Part of a small language model's weights: rotary positions, no biases in attention or MLP.
Each number is 128 + 32 x the weight over its row's rms, rounded and kept within 0 to 255. Layers, rows and columns count from 0. The size above them is the row's rms in percent of the matrix's.

# layer 8 MLP gate, 640x128, rms 0.218, rows 170-200, columns 32-63
size [104 112  96  98 106 106  88 104  94  86  99 101  95  99  97  97 114  99 106 100 101  92 112  96  98 103 103 106 101 103 102]
[[125 133 118 104 139  86  54  93  94 133 159 105 107 147 130 123 112 142 116  90  96 158  97  83 142 114 128  81 119 145 147 102]
 [ 94 131 123 112 150 139  78 128 115 144  84 139  92  90 116 161 137 158  64 166 183  56 119 140 107 140 153 107  89 141 153 151]
 [130 102 121 141 107  91  48 135 203 119  93 110  87 174 153 181  92 190 130 148  76  45 117 169 175 126 117 100 151 141  97 164]
 [120 139 123 132  88 118 106 121 160 146  73 152 132 123  67 171 151 166 156 132 164 109 202 135 120 103 117 176 117  77 219 114]
 [152 145 149 109 126 147 137 134 131 168 110 118 179 142 139  97 125  76 139 145  52 175 107 117  99 140  90 122 145 117 125 159]
 [ 79 111 133 172 103  88 123  94 128  82 139 126 176  98 130 119 134  91 179  94 146  70 109 169 145 173 156  71 113 188 116 155]
 [105  56 148  99 100  84 141 116 160 158  72 193  99 136  84 130 139  99 121 141 103  93 122 134 123 144  97 168 179 151  95  54]
 [146 137 159 109 148  93 114 115 129 105 115 131 175 134 131 160  55 154 114  73 112 126 117 132 150 132 100  44 112  84 108 121]
 [187 124  87 144  78 107 161  86 202 134 210 147 103 137 125  89 188  80 103 101 147 162 101  48 148 149 176 117 162 130 169 114]
 [ 85  81 145 112 120  75 128 131 203 152  63 148 150 141  93 150 114  81 104 123 148 152  91 104 128  97 120 170 133 131 139 118]
 [137 147 123 203 140 165  94 125  94 113 134 135  95 134  96 102 187  67 100 130 123 180  74 136 100 145 148 158 117 101 184 105]
 [157  84 157 134  95 165 105 135 145 154 107 133 126  83 131 119 103 133 150 164 162 128 101 192 183 122  78  96 159 130 142  84]
 [151  35 144  88 177 123 175 114 157 109 171  70 117  93 129 121 117 104 133  99 131 133 163 155 226 115 174 176 129 113 182 144]
 [136 109 149 142  96 138 127 216 140 132  65 122  76  80 145 121 100  94 184 143 134 126 139 150  49 107 113 133 165  97 111 157]
 [ 86 137 163 141 123 143 132 134 144 203 149 128 188 169 128 107  99 112 184 232 121 143 139 122 183  67 144 127  86 127  51  91]
 [157 132 137 177 139 146 176  76  95 174 171 121 130  98 134 176 125  90 214  98 161 167 162 100 134 124 124 135 112 163 103 108]
 [107 137 126 149 138 121 117 199 151 131 129 178 113 211 133 164  90  35 170 172 131 109 125 182 178 164  94 120 182 104 139 117]
 [173 101 160 170 115  87 139 114 115 127 135 122  92 122 160 104  70 155 140 148 117 139 119  88 124 145 125  72 141 136 140 138]
 [118 109 145  79 164 133 147 137 155 118 108 106 125 146  90 159 128 143  75 116 151 123 100  97 142 131 104 157 189 121 175  87]
 [154 165 127 156 152 153 121 123  95 155 150 188 143  98 114  98  64 145 163 117  88 147 163 107 106  81 166 108 116  92 125 128]
 [106 111 147 151  99  88 121 112 137 179  75 122 109 122 126 122 129 119  69 132 157 145 138 131 155 143 136 144 146 180 133 124]
 [153  92 125 156 116 135  62 133  64 129 155  82  93 114  85 138 111 184 122 126 211  93 130  93  91 122 203 121 107 158 118 141]
 [147 145 151 145 158 113 111  80 155 184 109 160 113 119 115  86 113 132 129  57 204 132  96 134 197 121  86  70 154 134 166 117]
 [ 97  80 116 131 132  47 141 170 159 102 132 154 108  67 140 136 148 173 142 119 154 108 114 117 143 164  65  69 166 144 129 142]
 [148 111 115 190 153 156 166  98 155 134 102  69 155 138 141 154 157 115  52 101 145 147 171 126 138  89 146 131 149 134 165 113]
 [182 126 115 158 118 164 120 114 106  82 149 124 143 153 155 136 102 103 109  93 182 161 128 148  78  79 139  92 122 165 128 131]
 [140 116 133 174 120 159 113  94 135  59 142 114 134 141 127  62 125 126 115  75 110 132 172 208 182 105 132 141  86 121 109 147]
 [151  60 129 101 144 125 101 168 135 149 140 139  69 122 138 126 120  88 116 114  79 131 109  92  77  81  93 119  89 145 152 157]
 [195 114 114  96 189 129 145  90 167 115 165 108 143 152  94  95 122  91 160 142 151 126 139 119 117 132 199  39 135 142 147 134]
 [ 91 156  82 110 152 109  89 111 136  87 117 111 170 119  66 150 101 125 163 152 180 109 169 111  98 144 145  64 175 119 128 125]
 [ 81  93 132 174 177 146 111 152 134 104 153  95 184  80  87 177 135 122 116 115 109  75 117 178 124 132 148 109 130 108 116 134]]
# layer 8 MLP up, 640x128, rms 0.217, rows 170-200, columns 32-63
size [105 108 101 100  96 105  89 102  95 100  99 108 103 100 110  90  97 105 106 104  96  91 104  98  95 101 109  97  98 104  98]
[[123  95  77 141 125 104  94 148 151 123 150 170 152 158 134 102 110  78 108 152  68 169 121 197  60  97 110 101 177 122 141 122]
 [172 146 150  83 108  97 169 120 147 106 142 143 180 120 105  70 139 114 145 104  62 140 138 154 118 102 139 161 116 101  85 119]
 [121 169  77 124 103 142 155  90 160 127  94 104 121 195 123 118  30 152 116  62  98 121 185 133 112 126  91 168 174 144  90 170]
 [107 168 142 117 145 125 201 171 117 117 186  85 116 102 145 109 110 116 115  54  96 164 132 148 154 151 132 146 102 213 145 130]
 [138 116 183 104 144 122 126 112 135 157 149 104 138 107 118 135 118 111 148 143 123 137 189 174  94 140 109 150  87 121 206 133]
 [106 142 104 106 137 124  39 133  94 155 189 134 105  91 127 140 103 124  96 189 138 172 134 136 122  66 135 186  79 133 143 125]
 [134 193 147 141 154  91 110 125 154 150 201 172  96 166 107 180 115 144  69 167 131 107 166 154 136 156  94 153 178 160 113 117]
 [101  49 104 124  89  97 150  93 109 106 170  70  82 103  72 103 124 116 184 131 154  95 116  79 135 126 116 180 182 133  95  85]
 [105 110 151 105 168 156 111 140 121  60 116 121  77 107 150  99 115 122 126 130 140 177 188 186  95 131  83 117  53  45  69 136]
 [107 198 140 148  90 137 178  95  86 129 164 106 133  84 150  90  98 145 110 124 134 168 103 156 111 144 122 152 166 154  98 101]
 [ 99 184 129 138  76 123 161 154 140 128 196 169 213 133 137 146 152 133 154 129 109 123 132  88  40 125 147 143 122 127  86 171]
 [125 114 108 124 130 129 128 117 127 136 162 130 102 129 137 153  92 151  62 111 128 143 178  92 100 146 131  77 127 131 144 155]
 [134  81 130 124 157 123 118 203 121 142 137  83 147 126  75 160 114  88 153  81 135 115 110 143 120 119 177 127 199 152 117 107]
 [143  87 141 141 154  76 143 155 117 175  58  77 101 152 106 133 126 122 128 101 196 111 150 106  62 121 113 163  85 143 158 154]
 [ 94 110 175 108  84 147 138 151 157 149 148 117 119 122 131 144 134 109 150 159 159 120  76 135 118 116 155 155 134 180 129 118]
 [124 189 169 137 113 118  91  85  92  77 130  82 141 140 137 121 139 129  81 180 111 190 136 113 109 155 102  76 103 147 160 141]
 [ 76 127 162 135 139 147 149 134 121 129 132 116 111  90 109 122 124 142  87 158 184 163 108 160  92 161 102 123 140 140 101 181]
 [147 129 157 114 130 164 160 112  72 169  94 129 139 149 117  95 128  67 161 101 135 126 154 183 130 108  85 105 103 118 118  83]
 [176 130 151 181 152 175 177 172 136  78 129 151  97 110 116 105 111 197 127 129 117 114  71 122 154 169  90 148 124 140 144 175]
 [115  85  51  99  98 149 114  97 152 146  72 104 136 151 127 132 110 113 123 130 162 161 110 128 106  75 179 114 136 133 105 101]
 [145 147 151  99  82 105 145 146 125 178 134  89 122  67 125 160  99 110 128  96 149 160 152 111 123 111 187 129 137 154 112  92]
 [135 145  62 103 158  92 158 147 151 160 151 141 131 133 153 148 151 114 104 152  74 123 159 133 138 169 105 162 126 179 126 133]
 [170 148 125  79 144 139  67 161 151 142 189 132 147 137 139 120  80 150 192 129 195 147 135  94 147 116 123 122 120 123 122 128]
 [142  77 115 171 122  37 150 128 119 131 134 150  92 102 170 114  83 137 132 153 128  69  98 118  74 120 126  62 102 163 124 133]
 [ 94  80 119 106 105 142  76 159 153 151 129 151 133 113  91 157 110 147 153 164 135 137 142 153 173 140  91 105 118 104 122 138]
 [144 141 108 114  98 109 118 166 146  99 192 115 184 120 172 159 150  69 130 121  77  96  95 177  96 143 135 119 160 166 136 101]
 [110 113 106 104 112  96 135 145 123 166  65  88 153 169 160 112 138 121 145  97  89 124 124 142  82 159 163 121 108 119 109 117]
 [135 103 102 126  99 196 137  75 101 137 106 180 126 102 115 131 158 130 130 133 156  63 172 144 141 121 115 100 118  90 137 215]
 [102 162 130  93 128 144  81 143 107  88  73  82  73 137 151 115  93 142 142 165 172 133 129 164  95  87 135 102 176 158 132 130]
 [134 110 145 181 131  79 136 149 146 160 106 153 133  88 148 122 133 195 198 111  79 142 140 105 173 185 127  81 119 152 197 144]
 [ 83 134 171  99 107 139 111 130 185  71 121  85 145 139 182 109 136 124 164 131 165 102 143  90 159 142  73 122 106  95 100 120]]
# layer 8 MLP down (transposed), 640x128, rms 0.175, rows 170-200, columns 32-63
size [104 106  99 103  98  92  94  98  95  96  91 109  98  96  95 102  99 107 103 104 100  99 102  96  95  98 105 105 102 105 100]
[[151 114 194 137 103 159 152 139 156 132 113 117 168 115 111 130 134 150  71 133 135 178 203 145 135 106 116 144  78 116 144 108]
 [136 143 174 145 153 122 102 122 173 116 150 143 136 161 116 134 128 180 109 137 201  83 108 196 177 178 134 121 104 134 139  94]
 [152 116 168 168 166 155 199 132 105 180 115 148 128  70 126 151 108  82 117 148 149 141 137  84 129 134 141  92 171 145  91 103]
 [149 141 118 106  87 135 122 139 121 124 117 190 112 153  74 146 136 125 141 167 174 106 138 108 125 169 137 126 103  70 191 111]
 [187 121  77 186  98 170 132 136 123 105 157 112 153 110 137 154 128 173 149 113 129 131  98  99 158 144 133 113 163 129  80  69]
 [142 138 143  94 125 123 142 117  99 128 113 102 168  97  70 134 156 110 129 109  92 145 169  90 144 148 110 141 112 174 146 155]
 [165 140 101 102 128 120 108 212 181 118 139  85 122  77 129  93 119 171 158 152 124 137 110 199 107 148 163 127 167 132 176  67]
 [133 128 153 137  85 150 179  71 192 142 111 122 130  84 185 168 133 169 113 104  62 119  92 126 114  91 171 163 105 148 146 118]
 [215 138 169 109  81  93 170 139 138 183 167 152 121 166 138 130 140  90 134  64  94 140 148  93 157  92 135  97 130 177 186 126]
 [144 148 128 155 124 101 123 139 138 169 141 107 182 123 121 128 118  99 140 144  97 170  94  91 135 128 180 110 162 161 129  82]
 [112  80 120 151 112 136 124  98 197 123  74 129 147 121  95  89 117 189 179 117 148 115 124 144 154  94 160 101 161 170 162  98]
 [ 79  53 169 119 127 121 127 130 164 133  97 133 139 155 175 118 115 188 159 126 146 132  63 136 175  74 127 128  97 168 174 138]
 [133 134 125  89 108 157  92  77 149 130 152 175  82 154 115 121 182 139 142 114 103 145 109 109 132 140 107 125 118  77  68 152]
 [138 147 137 127 154 137 112  78  75 106 153 133 226 146 150 210 121 186 126  85 128 139 151 224 175 103 151 132 137 161 131  86]
 [ 98 132 203 103 149 151 145 138 132 138 146 164 106 129 164 169 142 149 163 166 123 145 136 117  93 132  64 166 191 126  95 104]
 [135 109 122 124  73 133 143 140 125 152 101 120 115 120  74  65 106 167  74 112 123 167 156 107 111  90 179 151 103 153 119 140]
 [128 167 142 103 109 184 129  79  81 160 172 148 168 135 154 153 110 162 174 104 139 166  55 132  92 118 188 121 115 136 126 175]
 [116  76  61 189  84 129 153 176 130  98 107  99  77  75 132 168 138 159 105 133 139 139 142  67  94 143 145 115 178 148 153 110]
 [136 164 120 172 134  99 111 136  90 106 130 131 104  71 133 187 162  89 149 175 116 185 168 145 116 100 178 111 114 129 124 113]
 [169 141 156  83 203  84 131 112 124 116 123 127 147 136 107 187 141  95 170 126  82 156 114 108 134 138 117 156 111 128 134 142]
 [140  68 116 132  99 146  65 160 143  75 138 104 127 172 126 110 117 192 160 113 167  88 179 190 102 135 144 142 102 113 119 100]
 [109 130 121 181 144 154  77  70 117 157  57  78 127 117 109 119  95 166 120  49 159  97 107  80 160  71 172 143  95 161 124 134]
 [ 99 146 127 125  90 155 168 154 126 159 123 160  73  65 112 108 114 136 101 170 128 161 154 147 126 134 123 129 149 147 122 112]
 [134 148 124 116 151 160 154 122 151 166 107 131 139 156  44 143 191 139  94 126  91 128 140 131 151 115 156 194  77 102 150 134]
 [149  88  79  80 142 122 166 152 142 125 181 150  95 110 172 155  72 139 139 142 225  76 121 129 179 143 114 165 130 125 133  71]
 [ 99 138 186 135 137 115  98  97 141  95 100 150 137 108 138 109 117 136 132 113 148 132 165  61 122  67 113 141 110 102 183 138]
 [164  88  72 130  86 114  59 164 136 114 108 152 137 131  81 168 141 100 123 123 152 131 122 152 106 147  84 136 128 121 177 135]
 [173 141  90 102 204 108  76 116 121 143 121 145 102 141 137 120 117 138 130 145  83 139  99  60  89 133  98 156 101 168 106 115]
 [111 101 154 148 111  99 132  81 169  59  85  99 165 129 142 140 119 155 171 168 140  93 181 107 116 187 115 145 114  30 169  95]
 [159 164 123  94 159 135 119 154 125 147 234 131 155 103  81 197 160  87  99 197 138 110 121 145 141  79 132 169 140 135 167 122]
 [139 145 163 171 139 198 138 137 122 154 116  79 133 136  93 111  85  83 110 172 131 150 125 127 125 108 119 135 158 140 175 132]]